Weights of a small transformer language model: MLP 320 SwiGLU.
Each number is 50 + 10 x the weight over its row's rms, rounded and kept within 0 to 99. Layers, rows and columns count from 0. The size before them is the row's rms in percent of the matrix's.

# q: layer 9 attention query, 96x96, rms 0.17, rows 87-95, columns 0-95
# k: layer 9 attention key, 96x96, rms 0.175, rows 87-95, columns 0-95
# v: layer 9 attention value, 96x96, rms 0.196, rows 64-90, columns 0-95
# o: layer 9 attention output (transposed), 96x96, rms 0.186, rows 64-90, columns 0-95
q87 140:57 29 57 56 39 38 54 43 42 42 34 51 55 55 57 49 50 41 40 48 56 43 49 40 32 56 35 51 55 58 46 57 48 47 52 50 39 53 69 47 41 38 60 63 52 28 56 48 35 66 45 55 45 42 71 49 56 61 53 56 50 68 47 56 42 36 48 75 36 36 37 59 61 55 54 66 39 50 43 38 42 55 33 57 63 46 40 48 45 27 37 51 49 54 37 56
k87 146:56 35 62 44 34 49 54 43 57 31 56 52 63 51 56 41 43 50 36 54 60 44 44 51 48 56 55 45 46 57 45 59 54 61 63 34 46 34 35 54 53 42 62 58 67 52 45 35 51 66 49 39 38 45 61 49 33 54 48 34 51 80 43 67 56 41 54 60 45 50 50 66 50 36 47 62 30 45 50 39 58 45 46 48 29 48 44 30 59 34 55 47 50 56 40 41
q88 127:59 59 78 45 34 37 39 54 26 56 71 44 52 51 29 48 48 43 60 54 36 60 43 45 59 49 72 46 57 57 43 56 59 51 41 57 53 45 53 38 49 53 62 66 55 36 39 40 46 36 47 37 50 58 37 58 48 45 49 50 60 47 44 52 53 55 52 57 44 54 57 33 34 47 48 43 51 41 35 58 40 57 57 31 32 58 55 43 46 56 32 62 43 62 42 62
k88 136:34 57 55 51 47 52 50 48 56 40 67 66 44 60 36 64 44 53 72 49 50 55 33 35 34 61 39 26 41 56 46 53 55 40 49 50 38 42 39 44 37 61 58 64 56 18 53 46 58 56 46 46 49 65 39 58 59 36 68 53 50 39 37 42 53 51 49 59 39 62 54 36 47 60 53 48 52 46 54 46 48 41 40 36 46 52 61 51 36 65 36 53 61 53 55 57
q89 123:51 50 48 53 61 55 36 46 34 59 31 41 61 55 59 49 53 58 51 44 39 55 48 55 51 41 55 61 50 39 49 73 43 45 55 47 41 31 69 30 66 48 61 48 39 45 57 68 55 42 35 46 79 47 59 41 45 41 49 53 46 45 44 52 59 47 52 38 48 41 51 52 55 45 44 56 39 55 48 51 55 48 50 51 58 40 80 46 39 44 56 44 61 41 37 18
k89 120:58 52 44 34 68 50 45 49 65 48 40 35 43 43 49 52 51 59 60 54 50 54 49 33 39 45 60 41 55 49 46 51 39 75 55 58 43 54 46 33 69 53 47 36 49 33 44 70 50 43 43 59 66 53 57 58 45 48 63 58 52 48 54 57 57 62 36 60 48 53 46 52 53 55 56 78 39 55 65 73 46 48 54 59 52 52 64 40 37 59 59 40 73 48 41 34
q90 112:47 71 56 50 45 54 42 40 42 59 50 41 56 49 47 47 54 53 56 35 61 34 57 47 43 58 70 44 68 61 35 65 64 47 57 33 47 52 55 51 41 65 55 50 64 58 62 56 40 54 71 65 60 69 73 51 53 53 48 44 61 48 39 47 49 60 34 64 43 52 51 58 52 54 45 48 50 36 65 61 57 52 45 70 49 41 38 70 42 53 59 57 48 39 42 35
k90 123:64 76 65 60 74 51 54 64 57 59 58 61 62 57 73 49 44 57 34 29 68 23 54 44 53 55 61 44 45 58 42 61 64 41 57 55 51 51 51 44 42 48 46 47 58 55 50 50 54 61 56 55 59 61 42 40 32 64 59 48 58 46 50 56 55 45 55 55 54 53 52 57 46 49 42 45 46 50 51 44 62 62 38 64 53 40 57 53 51 45 40 64 41 36 54 27
q91 115:55 79 42 59 39 62 48 59 70 43 61 53 45 42 50 38 56 49 40 40 57 47 45 55 57 58 49 46 66 41 49 63 45 50 39 44 49 44 41 53 39 35 67 58 40 36 57 62 68 38 47 40 60 46 68 51 54 41 32 56 67 50 39 53 48 42 47 41 39 37 53 57 51 62 45 62 50 53 49 38 31 50 49 33 48 53 41 55 30 41 29 52 52 35 42 51
k91 120:51 55 50 52 79 62 55 35 46 40 60 50 49 60 61 55 35 68 54 65 59 67 83 50 30 55 64 32 77 43 36 49 51 59 48 53 46 53 43 54 40 57 41 62 45 45 50 47 48 44 39 48 53 52 44 48 48 53 52 53 57 64 42 50 43 38 38 51 57 49 59 47 58 47 48 66 48 48 43 38 55 58 76 52 35 50 41 57 34 43 54 54 58 51 44 55
q92 121:40 54 44 39 28 57 52 46 29 40 35 34 50 43 59 49 56 45 43 48 63 38 57 46 40 32 48 44 32 54 63 61 51 42 57 33 45 46 61 70 37 48 57 63 33 32 62 39 57 52 40 37 50 44 51 48 50 36 70 57 55 47 51 50 57 51 41 40 63 47 63 49 62 51 48 45 51 53 31 55 50 47 51 39 39 45 52 47 80 54 66 56 56 42 48 56
k92 126:55 52 45 51 52 47 43 37 39 46 55 60 36 65 44 45 26 52 48 40 46 48 50 46 45 33 48 61 40 53 32 68 59 58 33 32 61 59 57 46 44 39 60 65 52 52 43 37 58 64 62 38 40 45 49 59 59 47 61 60 54 36 49 51 43 39 64 19 50 42 51 49 68 41 68 41 31 70 49 51 43 42 57 54 48 35 49 52 61 48 49 50 56 55 43 52
q93 116:58 69 43 48 38 52 53 46 60 46 55 52 56 46 47 59 47 48 52 51 60 69 41 55 33 57 35 64 38 54 46 64 38 46 44 47 60 47 47 62 35 42 68 51 53 47 27 54 44 36 49 53 61 49 50 42 39 57 49 55 59 32 40 48 33 44 47 16 54 52 41 34 62 51 70 53 32 55 61 60 44 69 45 53 62 37 45 53 47 52 58 48 41 49 37 39
k93 120:51 58 41 59 37 44 57 53 49 36 51 60 43 49 58 43 36 56 64 67 64 68 47 51 27 39 48 39 58 56 63 49 66 51 41 46 74 42 38 66 53 45 42 55 41 56 56 52 40 33 55 58 36 43 34 53 42 53 36 39 64 41 53 71 45 46 43 51 56 48 44 66 54 41 57 53 50 61 54 54 35 58 54 44 63 58 59 40 46 67 58 53 56 47 41 26
q94 130:41 70 53 26 58 40 54 55 52 64 54 43 41 64 49 48 57 37 44 57 63 48 47 52 41 53 56 46 38 43 37 43 47 53 60 47 51 48 40 43 40 48 39 53 45 65 52 40 49 63 26 58 67 43 46 52 45 47 44 56 51 50 45 59 36 58 19 43 33 44 34 31 62 41 52 56 51 53 57 54 53 47 56 66 65 60 66 61 56 37 40 57 55 58 28 47
k94 130:29 64 37 43 40 51 52 51 59 28 45 55 55 49 41 55 35 42 44 41 60 50 46 47 51 81 45 52 45 40 55 50 54 39 53 49 63 44 44 40 43 39 46 41 48 46 46 39 54 70 43 58 62 43 19 42 56 54 59 56 48 40 67 50 71 60 54 55 53 51 36 46 60 41 45 60 45 50 65 60 41 54 59 60 52 66 52 49 63 28 47 56 50 43 36 45
q95 139:59 41 43 52 46 49 46 44 53 54 59 45 52 67 45 40 51 53 52 69 43 39 60 67 33 62 55 45 38 66 52 48 51 45 50 26 70 56 57 35 42 45 65 61 57 64 54 37 59 57 44 59 43 64 60 55 50 45 48 51 43 43 46 66 40 59 57 56 44 47 53 49 59 54 36 53 42 52 49 44 50 39 55 40 48 32 40 53 19 42 46 63 39 62 20 46
k95 135:55 40 57 60 61 37 50 55 49 50 46 54 40 70 57 50 59 44 47 53 53 44 58 69 34 57 50 50 50 71 62 58 56 35 58 42 64 38 50 36 47 52 34 63 44 45 54 25 48 68 43 57 36 53 33 46 58 49 28 57 49 53 63 70 55 51 59 61 27 55 60 38 47 35 54 39 49 42 61 49 49 47 47 65 34 57 41 55 34 50 54 50 55 62 46 50
v64 101:45 42 33 58 55 37 42 52 42 45 24 36 28 35 44 55 65 59 51 58 66 42 57 43 54 60 67 48 67 59 45 69 53 82 52 54 45 47 46 36 56 50 58 51 57 44 66 53 48 51 50 55 50 32 46 42 38 46 58 50 58 45 59 59 46 36 41 55 57 40 55 48 65 45 70 50 57 45 48 56 54 50 66 68 52 50 37 57 45 46 52 54 33 48 39 45
o64 106:53 50 51 48 41 49 38 46 49 45 59 51 51 51 25 59 47 60 51 33 50 44 50 58 34 43 62 33 56 58 55 58 61 36 50 39 70 48 44 59 45 63 36 47 63 44 51 64 46 54 76 55 25 63 43 58 61 58 50 60 58 59 49 46 50 50 40 51 52 61 49 34 41 59 59 61 38 50 48 37 38 53 40 25 35 69 51 54 52 58 38 41 48 57 50 69
v65 097:51 45 41 49 54 41 34 58 54 58 49 58 42 40 54 65 42 36 86 51 73 59 66 44 66 44 58 35 53 61 57 43 38 40 56 61 44 43 49 53 59 49 51 46 55 48 48 43 59 58 39 43 45 55 48 44 51 53 48 61 40 58 43 48 55 35 71 58 72 57 59 38 76 40 56 50 44 55 38 56 63 46 51 50 43 30 56 58 56 43 49 63 55 58 53 59
o65 102:58 55 33 62 56 45 61 48 56 51 54 53 68 32 63 62 56 67 50 32 41 49 61 43 53 47 47 43 54 59 74 63 62 48 56 41 38 50 35 36 50 54 50 34 49 31 36 59 46 52 47 53 40 46 54 39 42 60 40 47 36 59 57 44 35 63 50 41 43 39 57 42 46 50 49 65 57 35 47 47 38 74 38 58 54 41 52 43 43 36 70 43 49 33 60 47
v66 094:38 64 51 28 55 43 75 46 45 41 40 57 64 37 32 44 50 59 33 46 44 52 64 53 60 43 61 49 48 70 63 60 49 35 47 38 36 59 39 43 40 74 41 34 39 57 46 54 75 50 57 46 48 54 51 45 57 44 50 58 40 55 53 42 54 53 43 44 49 51 48 45 55 47 35 48 51 48 48 47 72 42 49 47 54 44 51 42 43 59 55 64 41 57 22 45
o66 104:63 44 71 67 43 66 53 44 55 22 53 43 63 47 55 35 54 57 53 60 60 50 44 51 63 47 33 44 52 41 36 46 56 50 50 45 55 38 60 37 54 52 75 46 51 41 45 32 59 64 29 59 60 47 50 63 46 47 42 49 47 51 58 29 63 45 53 59 60 57 55 54 51 52 58 41 45 37 48 30 50 68 47 53 47 66 37 36 65 48 47 59 46 40 51 53
v67 089:53 39 45 26 59 43 51 46 74 57 55 45 39 41 47 32 58 37 48 51 45 59 57 49 49 44 44 52 45 68 27 73 36 48 39 47 44 60 41 74 67 49 62 44 55 52 67 38 46 62 48 35 56 53 44 58 46 54 71 55 37 58 41 54 41 54 55 48 53 44 63 41 57 46 68 62 60 55 44 43 37 51 47 53 46 37 44 51 65 57 59 41 42 46 55 58
o67 102:58 52 57 56 58 39 65 65 52 59 63 34 37 57 46 54 48 47 58 45 46 54 42 52 45 55 60 50 39 48 43 50 73 26 37 60 47 62 40 53 61 47 30 43 53 45 37 72 50 60 42 44 42 58 57 59 43 62 51 39 51 48 63 46 47 34 64 47 42 53 51 58 30 66 60 20 46 44 49 42 40 51 42 59 47 53 57 57 29 48 58 65 60 40 52 57
v68 094:43 41 42 52 45 59 29 56 77 50 39 58 39 57 45 44 49 46 46 40 33 37 54 38 54 52 33 47 55 44 65 58 41 47 55 56 55 41 56 41 43 44 48 32 48 42 47 47 53 24 53 51 43 53 57 48 33 38 59 57 51 27 51 51 51 55 55 60 52 21 57 54 46 74 39 50 45 53 68 46 47 42 31 48 45 45 72 56 49 40 56 46 49 61 56 42
o68 100:39 49 48 67 38 43 68 40 32 56 34 43 62 39 40 52 43 61 63 45 55 64 48 46 53 44 59 45 55 43 49 64 45 60 40 58 48 49 70 44 23 51 62 64 41 49 42 58 33 37 46 49 40 63 50 31 49 53 56 57 57 64 62 46 63 48 58 50 45 51 53 46 60 51 51 47 46 71 37 68 51 49 46 55 36 55 49 61 66 51 37 62 57 36 68 45
v69 106:52 45 60 47 71 37 49 49 46 50 70 55 61 29 51 49 42 62 34 59 62 40 52 37 60 68 50 34 51 46 67 57 42 37 59 52 52 38 58 27 36 53 60 50 48 50 35 54 66 51 60 65 66 55 63 49 64 59 53 48 49 52 48 53 46 41 48 46 42 64 67 36 58 44 43 64 47 48 34 61 70 64 46 45 56 52 35 51 54 69 50 47 51 39 58 50
o69 105:51 62 56 32 31 50 48 53 57 47 48 49 46 46 61 46 35 57 50 62 48 61 66 63 59 50 16 45 53 56 42 46 47 48 49 54 50 43 37 62 58 43 48 36 58 51 37 43 53 48 43 63 57 36 53 51 49 64 32 31 40 50 61 59 53 52 44 39 73 47 46 41 62 46 57 58 56 51 68 55 38 54 35 56 43 41 48 54 72 32 53 46 64 55 44 69
v70 080:48 62 53 46 36 54 67 59 41 54 53 50 56 43 43 27 54 64 37 35 52 53 46 49 52 63 40 52 43 52 51 53 61 56 28 46 44 55 46 25 39 32 58 54 53 44 55 42 53 42 42 49 65 62 58 55 57 42 59 42 51 63 32 39 67 40 55 49 51 54 46 38 30 41 55 50 85 44 56 27 52 60 48 62 45 51 51 33 57 52 50 48 59 50 50 47
o70 082:53 41 61 48 58 39 49 58 52 45 47 45 38 47 57 39 36 44 34 59 61 57 47 46 40 34 68 49 61 31 48 37 46 42 64 38 54 61 53 73 65 53 54 60 55 51 49 40 58 59 30 54 55 32 50 43 65 62 44 64 40 50 63 39 53 53 47 43 54 61 43 43 59 35 64 41 46 50 63 53 47 56 54 64 54 58 53 46 62 43 65 28 70 58 37 64
v71 097:68 44 42 58 37 55 32 53 44 65 60 54 66 44 50 46 57 50 66 43 55 51 48 47 64 58 41 38 39 50 54 58 30 46 34 42 50 50 48 76 63 50 45 55 56 39 35 50 45 53 50 48 61 67 35 50 64 50 59 63 62 50 56 49 41 32 55 58 39 32 49 58 46 43 26 46 29 63 51 41 37 54 54 58 58 44 41 53 41 54 38 58 52 51 44 33
o71 105:50 56 33 48 41 37 63 60 51 39 65 59 56 46 54 50 55 41 61 49 42 61 46 34 63 58 35 66 54 52 41 46 47 37 60 64 45 48 44 36 47 57 48 48 59 42 39 56 41 60 65 52 47 42 52 48 61 20 62 38 33 64 46 43 54 60 74 61 50 34 46 68 46 45 58 45 58 44 62 54 58 53 52 43 68 64 64 58 48 29 55 54 48 51 47 55
v72 091:40 48 61 26 60 44 45 34 48 53 62 53 50 56 42 51 32 61 53 48 57 53 45 46 68 48 55 29 63 64 40 52 37 60 44 55 57 64 63 39 40 51 35 50 52 48 40 47 47 72 61 45 47 55 43 32 48 51 55 50 52 58 51 23 44 37 51 37 61 59 53 42 51 58 52 62 50 58 38 46 42 48 53 58 46 46 59 37 68 52 34 43 60 57 38 25
o72 097:43 42 46 47 54 36 45 61 58 35 58 53 61 61 57 43 41 80 58 64 46 58 48 48 53 44 52 50 54 47 68 28 62 52 39 53 54 42 59 46 62 57 33 56 37 32 40 49 48 45 53 54 52 63 37 46 44 46 40 53 56 63 52 35 49 41 53 56 47 53 54 63 37 42 54 48 71 43 56 43 39 51 31 56 46 70 41 58 32 44 62 20 47 44 53 54
v73 093:36 42 36 38 52 35 50 34 47 33 64 52 57 48 58 44 34 47 57 55 51 51 57 36 44 46 64 38 65 47 42 60 36 49 69 53 33 60 50 33 47 66 28 57 54 59 33 58 37 50 48 55 47 52 46 49 29 40 55 54 61 45 49 70 54 66 65 36 33 53 55 54 47 60 53 47 54 46 61 49 46 38 67 66 43 45 61 53 57 46 49 48 48 36 60 55
o73 098:57 47 65 42 44 37 53 52 42 58 51 53 63 42 32 73 32 74 52 60 59 39 32 60 45 45 55 65 38 55 58 40 36 58 55 55 56 51 45 58 45 41 57 44 49 41 67 51 44 56 54 45 43 45 38 65 36 63 57 56 42 62 56 54 54 46 42 55 51 55 44 44 44 72 60 40 76 53 59 61 53 50 53 39 55 41 32 49 38 40 53 47 59 51 73 47
v74 097:69 53 57 55 48 67 38 45 47 46 41 57 52 49 53 44 50 63 62 39 54 60 50 58 39 69 56 50 43 61 41 58 57 60 52 48 60 38 60 27 47 49 55 58 57 46 62 57 68 47 36 73 75 61 31 50 63 50 47 60 59 38 55 58 59 43 51 41 64 64 47 62 43 45 58 57 49 48 43 55 66 39 62 50 45 36 52 50 59 36 52 24 56 45 43 45
o74 091:35 45 41 52 35 36 57 55 49 59 46 53 46 43 42 50 53 48 28 63 65 57 54 50 55 61 51 46 59 44 66 23 53 49 45 49 47 55 47 60 58 44 41 55 54 54 64 26 29 50 50 63 26 45 49 53 49 57 52 37 42 48 43 39 53 47 48 67 56 46 42 46 55 43 44 51 47 54 34 51 31 62 46 52 45 31 50 54 29 52 45 35 35 50 41 76
v75 101:58 66 29 63 54 51 49 39 40 49 38 74 33 65 52 53 49 55 46 52 46 39 56 48 47 48 50 38 51 54 53 47 44 43 46 58 49 34 46 53 47 49 38 64 50 55 39 57 59 46 50 35 40 56 44 65 42 58 42 47 49 38 52 18 52 56 49 59 49 61 58 51 42 70 39 38 47 56 63 40 41 50 66 62 47 57 31 70 57 55 67 68 49 58 50 34
o75 099:35 37 57 56 46 53 54 55 31 61 41 51 65 44 41 44 29 51 68 36 48 45 53 54 51 27 50 40 53 69 44 59 62 57 73 58 46 65 44 49 51 65 46 50 50 48 60 40 47 57 60 61 64 51 49 60 47 53 58 54 41 57 56 54 44 55 56 77 26 48 54 49 47 30 46 59 52 41 68 43 57 55 60 45 48 51 60 45 48 51 37 53 67 68 45 41
v76 096:39 45 40 66 49 33 36 47 42 42 49 52 45 41 53 62 51 44 48 50 55 45 38 40 52 59 37 62 24 55 53 44 27 51 42 62 45 44 56 69 65 32 47 35 55 47 61 51 36 44 49 43 53 32 65 53 57 40 51 64 62 62 52 36 53 69 64 44 45 41 56 47 39 45 58 35 65 58 52 44 65 51 37 53 43 38 47 57 55 41 38 45 66 55 68 51
o76 096:58 64 62 32 72 48 51 62 56 72 67 70 60 49 53 58 45 63 56 38 55 61 54 42 37 44 62 53 60 48 38 58 57 42 64 52 45 48 50 53 42 58 50 61 47 56 42 51 42 55 33 50 46 45 57 43 60 59 57 48 36 48 34 58 60 62 46 47 46 68 42 42 48 63 54 55 45 69 70 51 56 59 38 51 39 50 59 54 28 45 60 47 51 69 50 29
v77 098:48 56 45 37 50 76 56 57 49 48 62 60 63 54 46 63 59 44 52 43 62 46 55 56 48 64 63 51 55 53 49 33 35 61 57 53 44 74 65 65 48 46 54 32 52 65 53 58 32 53 58 30 64 44 49 51 68 50 36 37 57 46 61 48 45 59 40 53 33 51 60 53 48 63 48 42 38 46 41 58 45 55 72 49 40 46 43 61 43 61 68 61 39 52 46 60
o77 096:28 66 58 53 41 31 36 41 52 55 34 49 68 49 54 54 52 71 46 75 45 36 39 60 47 60 40 56 44 58 36 69 48 44 53 60 38 55 40 43 48 51 52 50 40 38 61 65 51 60 41 67 55 49 49 55 46 55 59 55 46 51 32 51 43 62 52 40 52 41 52 43 46 37 48 51 46 50 55 33 63 42 48 62 49 64 68 64 44 74 45 47 50 59 42 41
v78 083:54 45 58 66 46 33 40 65 57 31 49 39 35 62 70 51 42 55 68 69 51 56 35 51 27 57 53 56 59 53 57 64 57 47 47 45 44 41 62 55 51 50 62 37 52 40 45 53 56 57 63 55 41 43 60 49 38 45 47 62 45 47 47 58 51 66 51 40 33 34 58 55 59 38 71 38 44 35 42 53 51 58 53 44 40 28 51 71 53 58 52 37 49 54 54 53
o78 091:39 65 43 59 39 44 51 43 70 57 54 42 49 52 50 66 54 52 46 42 45 46 59 44 41 65 36 43 58 42 44 35 50 52 61 45 49 53 45 44 28 45 46 32 50 75 46 59 48 38 41 58 49 44 44 41 48 74 60 52 54 38 58 49 40 56 35 56 37 47 56 44 42 74 51 44 51 70 56 62 31 50 61 52 35 47 53 58 36 47 42 65 34 63 37 46
v79 095:37 62 45 50 59 53 56 58 62 31 36 71 38 46 51 49 44 43 45 51 50 55 69 35 37 53 47 73 55 53 57 60 46 69 52 49 51 68 51 61 41 54 52 32 67 58 38 56 48 39 47 46 52 55 52 39 45 62 49 33 50 45 48 42 48 35 56 40 25 68 43 36 38 53 41 56 32 41 41 49 57 40 35 48 54 51 63 51 44 57 60 34 44 56 53 63
o79 107:47 52 50 65 36 52 48 60 56 44 50 38 51 51 49 69 52 59 52 64 63 56 55 66 31 59 46 27 38 61 35 68 50 32 56 47 53 35 72 50 52 40 56 77 37 48 51 42 49 41 43 47 61 57 51 58 53 31 37 57 36 43 54 67 47 51 56 42 48 52 36 28 67 63 41 54 59 49 50 37 42 56 55 62 45 52 45 57 57 54 47 46 46 57 49 41
v80 098:56 43 51 48 46 42 60 45 66 47 39 59 61 60 62 47 37 46 50 26 50 61 28 57 42 55 56 59 51 28 61 48 68 55 58 40 52 54 36 50 59 77 55 54 47 39 53 74 43 43 40 64 49 59 59 50 48 31 53 50 52 46 64 36 56 50 58 55 57 63 61 61 32 29 52 52 67 42 49 51 46 57 62 63 52 38 58 48 53 45 45 53 40 61 47 44
o80 107:49 30 35 46 52 45 55 52 34 37 45 50 44 52 45 60 45 63 48 56 46 52 44 62 40 51 53 60 73 53 56 44 51 51 34 35 64 54 62 49 36 44 41 40 51 56 58 33 53 75 39 55 43 46 58 47 60 62 55 54 42 41 41 65 55 53 43 76 60 35 39 56 49 58 57 44 40 53 54 46 69 38 50 45 53 35 52 48 62 36 62 40 33 40 35 33
v81 093:48 59 44 50 61 54 52 42 44 29 46 52 43 46 55 39 59 59 59 46 46 60 71 53 60 69 65 53 22 50 49 28 33 40 54 68 62 48 35 42 61 54 75 42 61 39 59 45 35 37 61 38 48 59 59 55 45 44 47 48 52 66 40 59 46 52 47 55 45 52 47 53 53 42 65 48 47 45 54 40 64 43 54 61 63 35 59 40 43 37 48 44 48 60 65 56
o81 093:68 60 66 59 59 44 60 48 55 74 47 52 32 30 48 46 50 52 39 55 54 52 56 55 39 48 49 38 72 50 51 43 48 42 53 40 24 45 48 60 33 51 33 54 52 35 55 40 60 52 26 42 41 50 45 62 40 51 62 52 47 41 65 65 57 49 54 52 49 38 52 38 48 51 61 57 44 54 34 53 43 45 53 33 61 61 39 64 44 48 56 46 64 42 52 32
v82 082:58 33 32 71 60 37 28 60 43 57 54 57 48 68 39 47 40 53 58 53 41 56 42 54 48 53 48 38 52 55 50 49 58 57 40 60 47 51 48 66 41 45 57 63 44 47 52 62 48 48 45 58 65 63 33 44 53 61 60 62 55 30 53 38 54 67 39 50 75 44 55 39 50 58 40 50 60 44 32 66 52 61 46 59 58 65 56 52 68 50 65 44 50 59 33 51
o82 091:53 36 38 49 41 54 50 49 46 45 43 40 63 67 51 37 61 43 50 17 44 55 52 55 42 42 45 47 59 65 33 65 51 55 56 40 42 45 50 54 61 54 32 57 47 44 50 60 47 62 61 65 38 39 78 38 48 46 49 47 51 56 43 41 34 34 55 70 40 42 50 59 58 44 59 31 40 52 44 67 52 60 40 47 41 33 36 50 45 50 43 39 45 50 48 51
v83 081:60 60 55 33 45 59 55 40 59 42 66 38 59 51 37 42 41 60 48 37 37 41 55 54 49 52 65 64 31 36 60 37 55 43 58 52 59 58 50 35 58 45 62 71 66 53 38 49 58 54 37 69 56 54 56 35 48 48 48 56 48 58 69 54 54 56 38 61 50 65 48 49 35 42 38 47 55 45 69 45 72 27 54 60 53 53 36 53 46 49 43 43 40 55 49 47
o83 087:49 52 36 67 57 64 38 73 40 45 37 55 48 45 60 49 35 50 50 53 60 64 47 40 56 62 44 62 53 36 65 35 49 58 42 46 49 42 43 66 63 46 45 50 54 29 81 34 59 48 54 45 57 44 50 51 43 56 70 45 47 54 38 60 62 59 43 52 69 32 42 51 64 64 59 49 49 54 57 58 48 58 47 49 59 52 51 39 56 74 46 56 47 57 46 55
v84 097:42 49 39 54 47 54 61 47 52 43 38 54 56 61 77 56 57 40 34 54 54 57 36 68 58 69 56 52 58 45 44 49 61 29 50 61 50 66 66 43 48 50 42 46 54 70 53 48 45 54 41 46 36 31 49 46 43 63 45 37 34 53 48 62 60 69 56 64 58 39 57 46 77 47 47 36 48 59 68 59 53 57 59 57 51 43 52 46 41 53 57 49 66 44 56 54
o84 103:35 67 69 37 63 48 26 53 26 51 41 56 42 34 47 53 45 52 61 54 43 49 41 47 43 50 60 43 53 40 33 63 52 56 55 46 39 46 37 36 38 59 67 55 43 51 41 47 53 50 47 43 60 58 60 39 58 51 63 48 50 35 49 58 50 51 39 36 36 52 61 51 26 53 52 53 60 47 37 55 41 47 51 38 26 40 33 56 55 59 48 55 38 52 51 70
v85 096:59 34 56 68 66 55 38 62 52 47 55 41 54 46 54 31 45 51 49 59 49 33 40 41 44 52 52 44 63 65 42 38 49 42 34 55 63 59 47 35 34 46 46 31 42 56 39 43 57 67 39 49 46 45 47 50 34 36 51 51 44 57 61 44 62 45 43 47 48 65 50 43 44 62 61 50 66 44 64 60 47 32 47 66 44 31 61 34 44 43 45 34 45 35 49 64
o85 107:43 61 36 50 31 50 66 57 50 51 35 56 36 41 60 68 42 57 50 40 56 43 64 47 39 39 65 67 50 41 50 55 42 65 57 52 53 45 54 56 54 46 63 57 32 43 38 31 59 44 61 42 39 46 35 40 37 68 47 69 70 49 52 48 34 37 45 54 61 59 44 54 38 45 72 41 52 57 55 37 48 50 52 48 53 48 47 58 58 64 51 32 48 45 58 64
v86 101:53 51 39 62 36 46 45 44 46 41 42 37 53 35 38 30 39 52 52 60 62 47 27 48 45 49 71 29 42 37 60 42 49 53 33 60 65 53 47 47 65 47 54 64 65 49 40 59 47 51 54 57 46 48 65 48 34 36 55 56 35 54 41 70 43 52 62 52 55 44 51 53 49 42 57 59 65 41 35 46 70 61 52 59 53 37 57 57 55 40 45 35 48 35 42 54
o86 103:64 39 49 40 70 48 46 58 34 68 49 53 33 49 50 58 57 51 43 22 54 44 45 48 33 57 45 61 61 57 56 32 49 49 48 54 57 33 51 64 31 56 43 59 53 56 48 33 62 62 47 46 44 50 35 57 35 70 52 22 56 72 54 49 36 59 52 61 49 44 56 38 41 51 45 52 46 55 53 62 54 46 49 48 45 60 48 40 58 40 46 43 59 53 54 67
v87 100:31 62 46 42 57 43 36 50 44 62 73 45 62 31 53 35 50 50 38 53 36 59 55 56 59 37 67 42 49 44 61 53 49 63 61 52 49 55 42 54 47 54 46 37 56 52 40 31 61 40 49 58 41 49 28 35 67 57 33 40 49 57 54 59 69 61 32 58 49 49 50 59 50 38 61 39 46 45 39 33 40 39 60 36 40 50 52 44 38 46 66 57 50 51 48 45
o87 109:67 53 44 45 45 63 59 38 50 49 48 51 42 66 56 59 43 40 47 55 26 34 45 49 35 62 37 67 56 50 50 33 44 43 59 57 53 47 45 52 66 40 71 49 42 57 56 56 53 44 45 59 71 43 48 61 47 57 68 53 41 61 51 49 74 55 53 38 63 59 61 50 67 38 48 42 63 39 36 37 62 65 36 48 42 51 45 40 51 67 53 43 42 37 52 42
v88 094:47 50 67 42 66 58 59 38 52 54 50 49 45 36 40 34 43 52 48 59 50 60 39 58 59 42 60 45 65 58 48 19 50 29 40 54 37 45 44 64 43 59 35 75 57 54 44 57 67 51 56 53 49 52 50 42 35 49 45 52 50 46 60 48 42 44 56 61 36 59 42 52 48 33 61 52 64 49 46 45 37 50 35 49 41 53 62 35 73 43 38 41 57 64 44 49
o88 094:54 40 38 64 48 49 58 62 45 44 73 53 64 60 48 55 42 50 46 42 43 37 43 50 56 53 45 55 49 30 59 44 34 56 39 59 50 52 69 47 56 46 44 47 45 48 43 38 85 59 36 35 45 48 37 57 46 48 35 46 54 63 56 50 53 44 43 58 66 44 43 55 43 40 60 63 58 36 51 67 40 54 62 41 49 51 42 35 39 61 73 52 46 62 64 44
v89 095:63 56 48 24 51 38 60 65 37 36 50 40 47 37 49 46 47 59 58 39 36 59 54 38 45 50 26 48 36 49 47 62 58 48 53 45 64 57 50 42 55 51 45 47 66 42 47 45 66 68 65 52 75 54 35 53 58 49 49 40 61 57 51 51 37 45 44 47 42 57 69 36 57 57 54 59 40 39 51 63 61 51 44 69 60 52 65 44 52 32 33 50 53 46 44 47
o89 106:44 35 55 56 46 62 42 67 66 51 56 65 41 42 49 44 52 63 53 68 60 63 50 65 28 53 47 60 55 50 57 36 58 54 60 47 40 60 47 55 55 53 24 46 46 41 35 46 46 42 54 52 36 44 53 51 51 41 48 36 50 55 49 43 53 56 81 36 58 66 37 61 46 47 58 56 53 52 55 45 36 47 43 34 59 38 35 51 73 48 42 59 47 36 58 50
v90 092:43 51 44 41 51 54 52 49 40 56 53 63 46 48 68 53 60 27 53 42 48 57 41 57 38 70 48 55 52 44 49 52 26 43 58 43 59 57 51 43 41 42 61 42 50 60 42 64 56 38 55 46 58 45 61 37 45 65 44 50 36 50 59 35 40 40 32 46 48 57 51 46 54 43 31 38 63 47 23 41 60 36 48 41 47 59 50 60 26 39 57 47 34 53 72 44
o90 099:48 64 36 39 46 70 59 47 34 46 38 36 52 49 41 44 49 42 48 62 52 45 57 40 42 58 52 42 29 65 48 59 54 50 39 81 33 40 44 40 55 61 46 55 66 60 49 43 51 36 30 48 57 34 48 34 41 61 58 61 44 51 48 56 50 51 39 54 50 56 36 44 48 60 37 49 47 36 60 61 43 47 32 71 57 53 42 43 57 55 58 56 34 49 43 38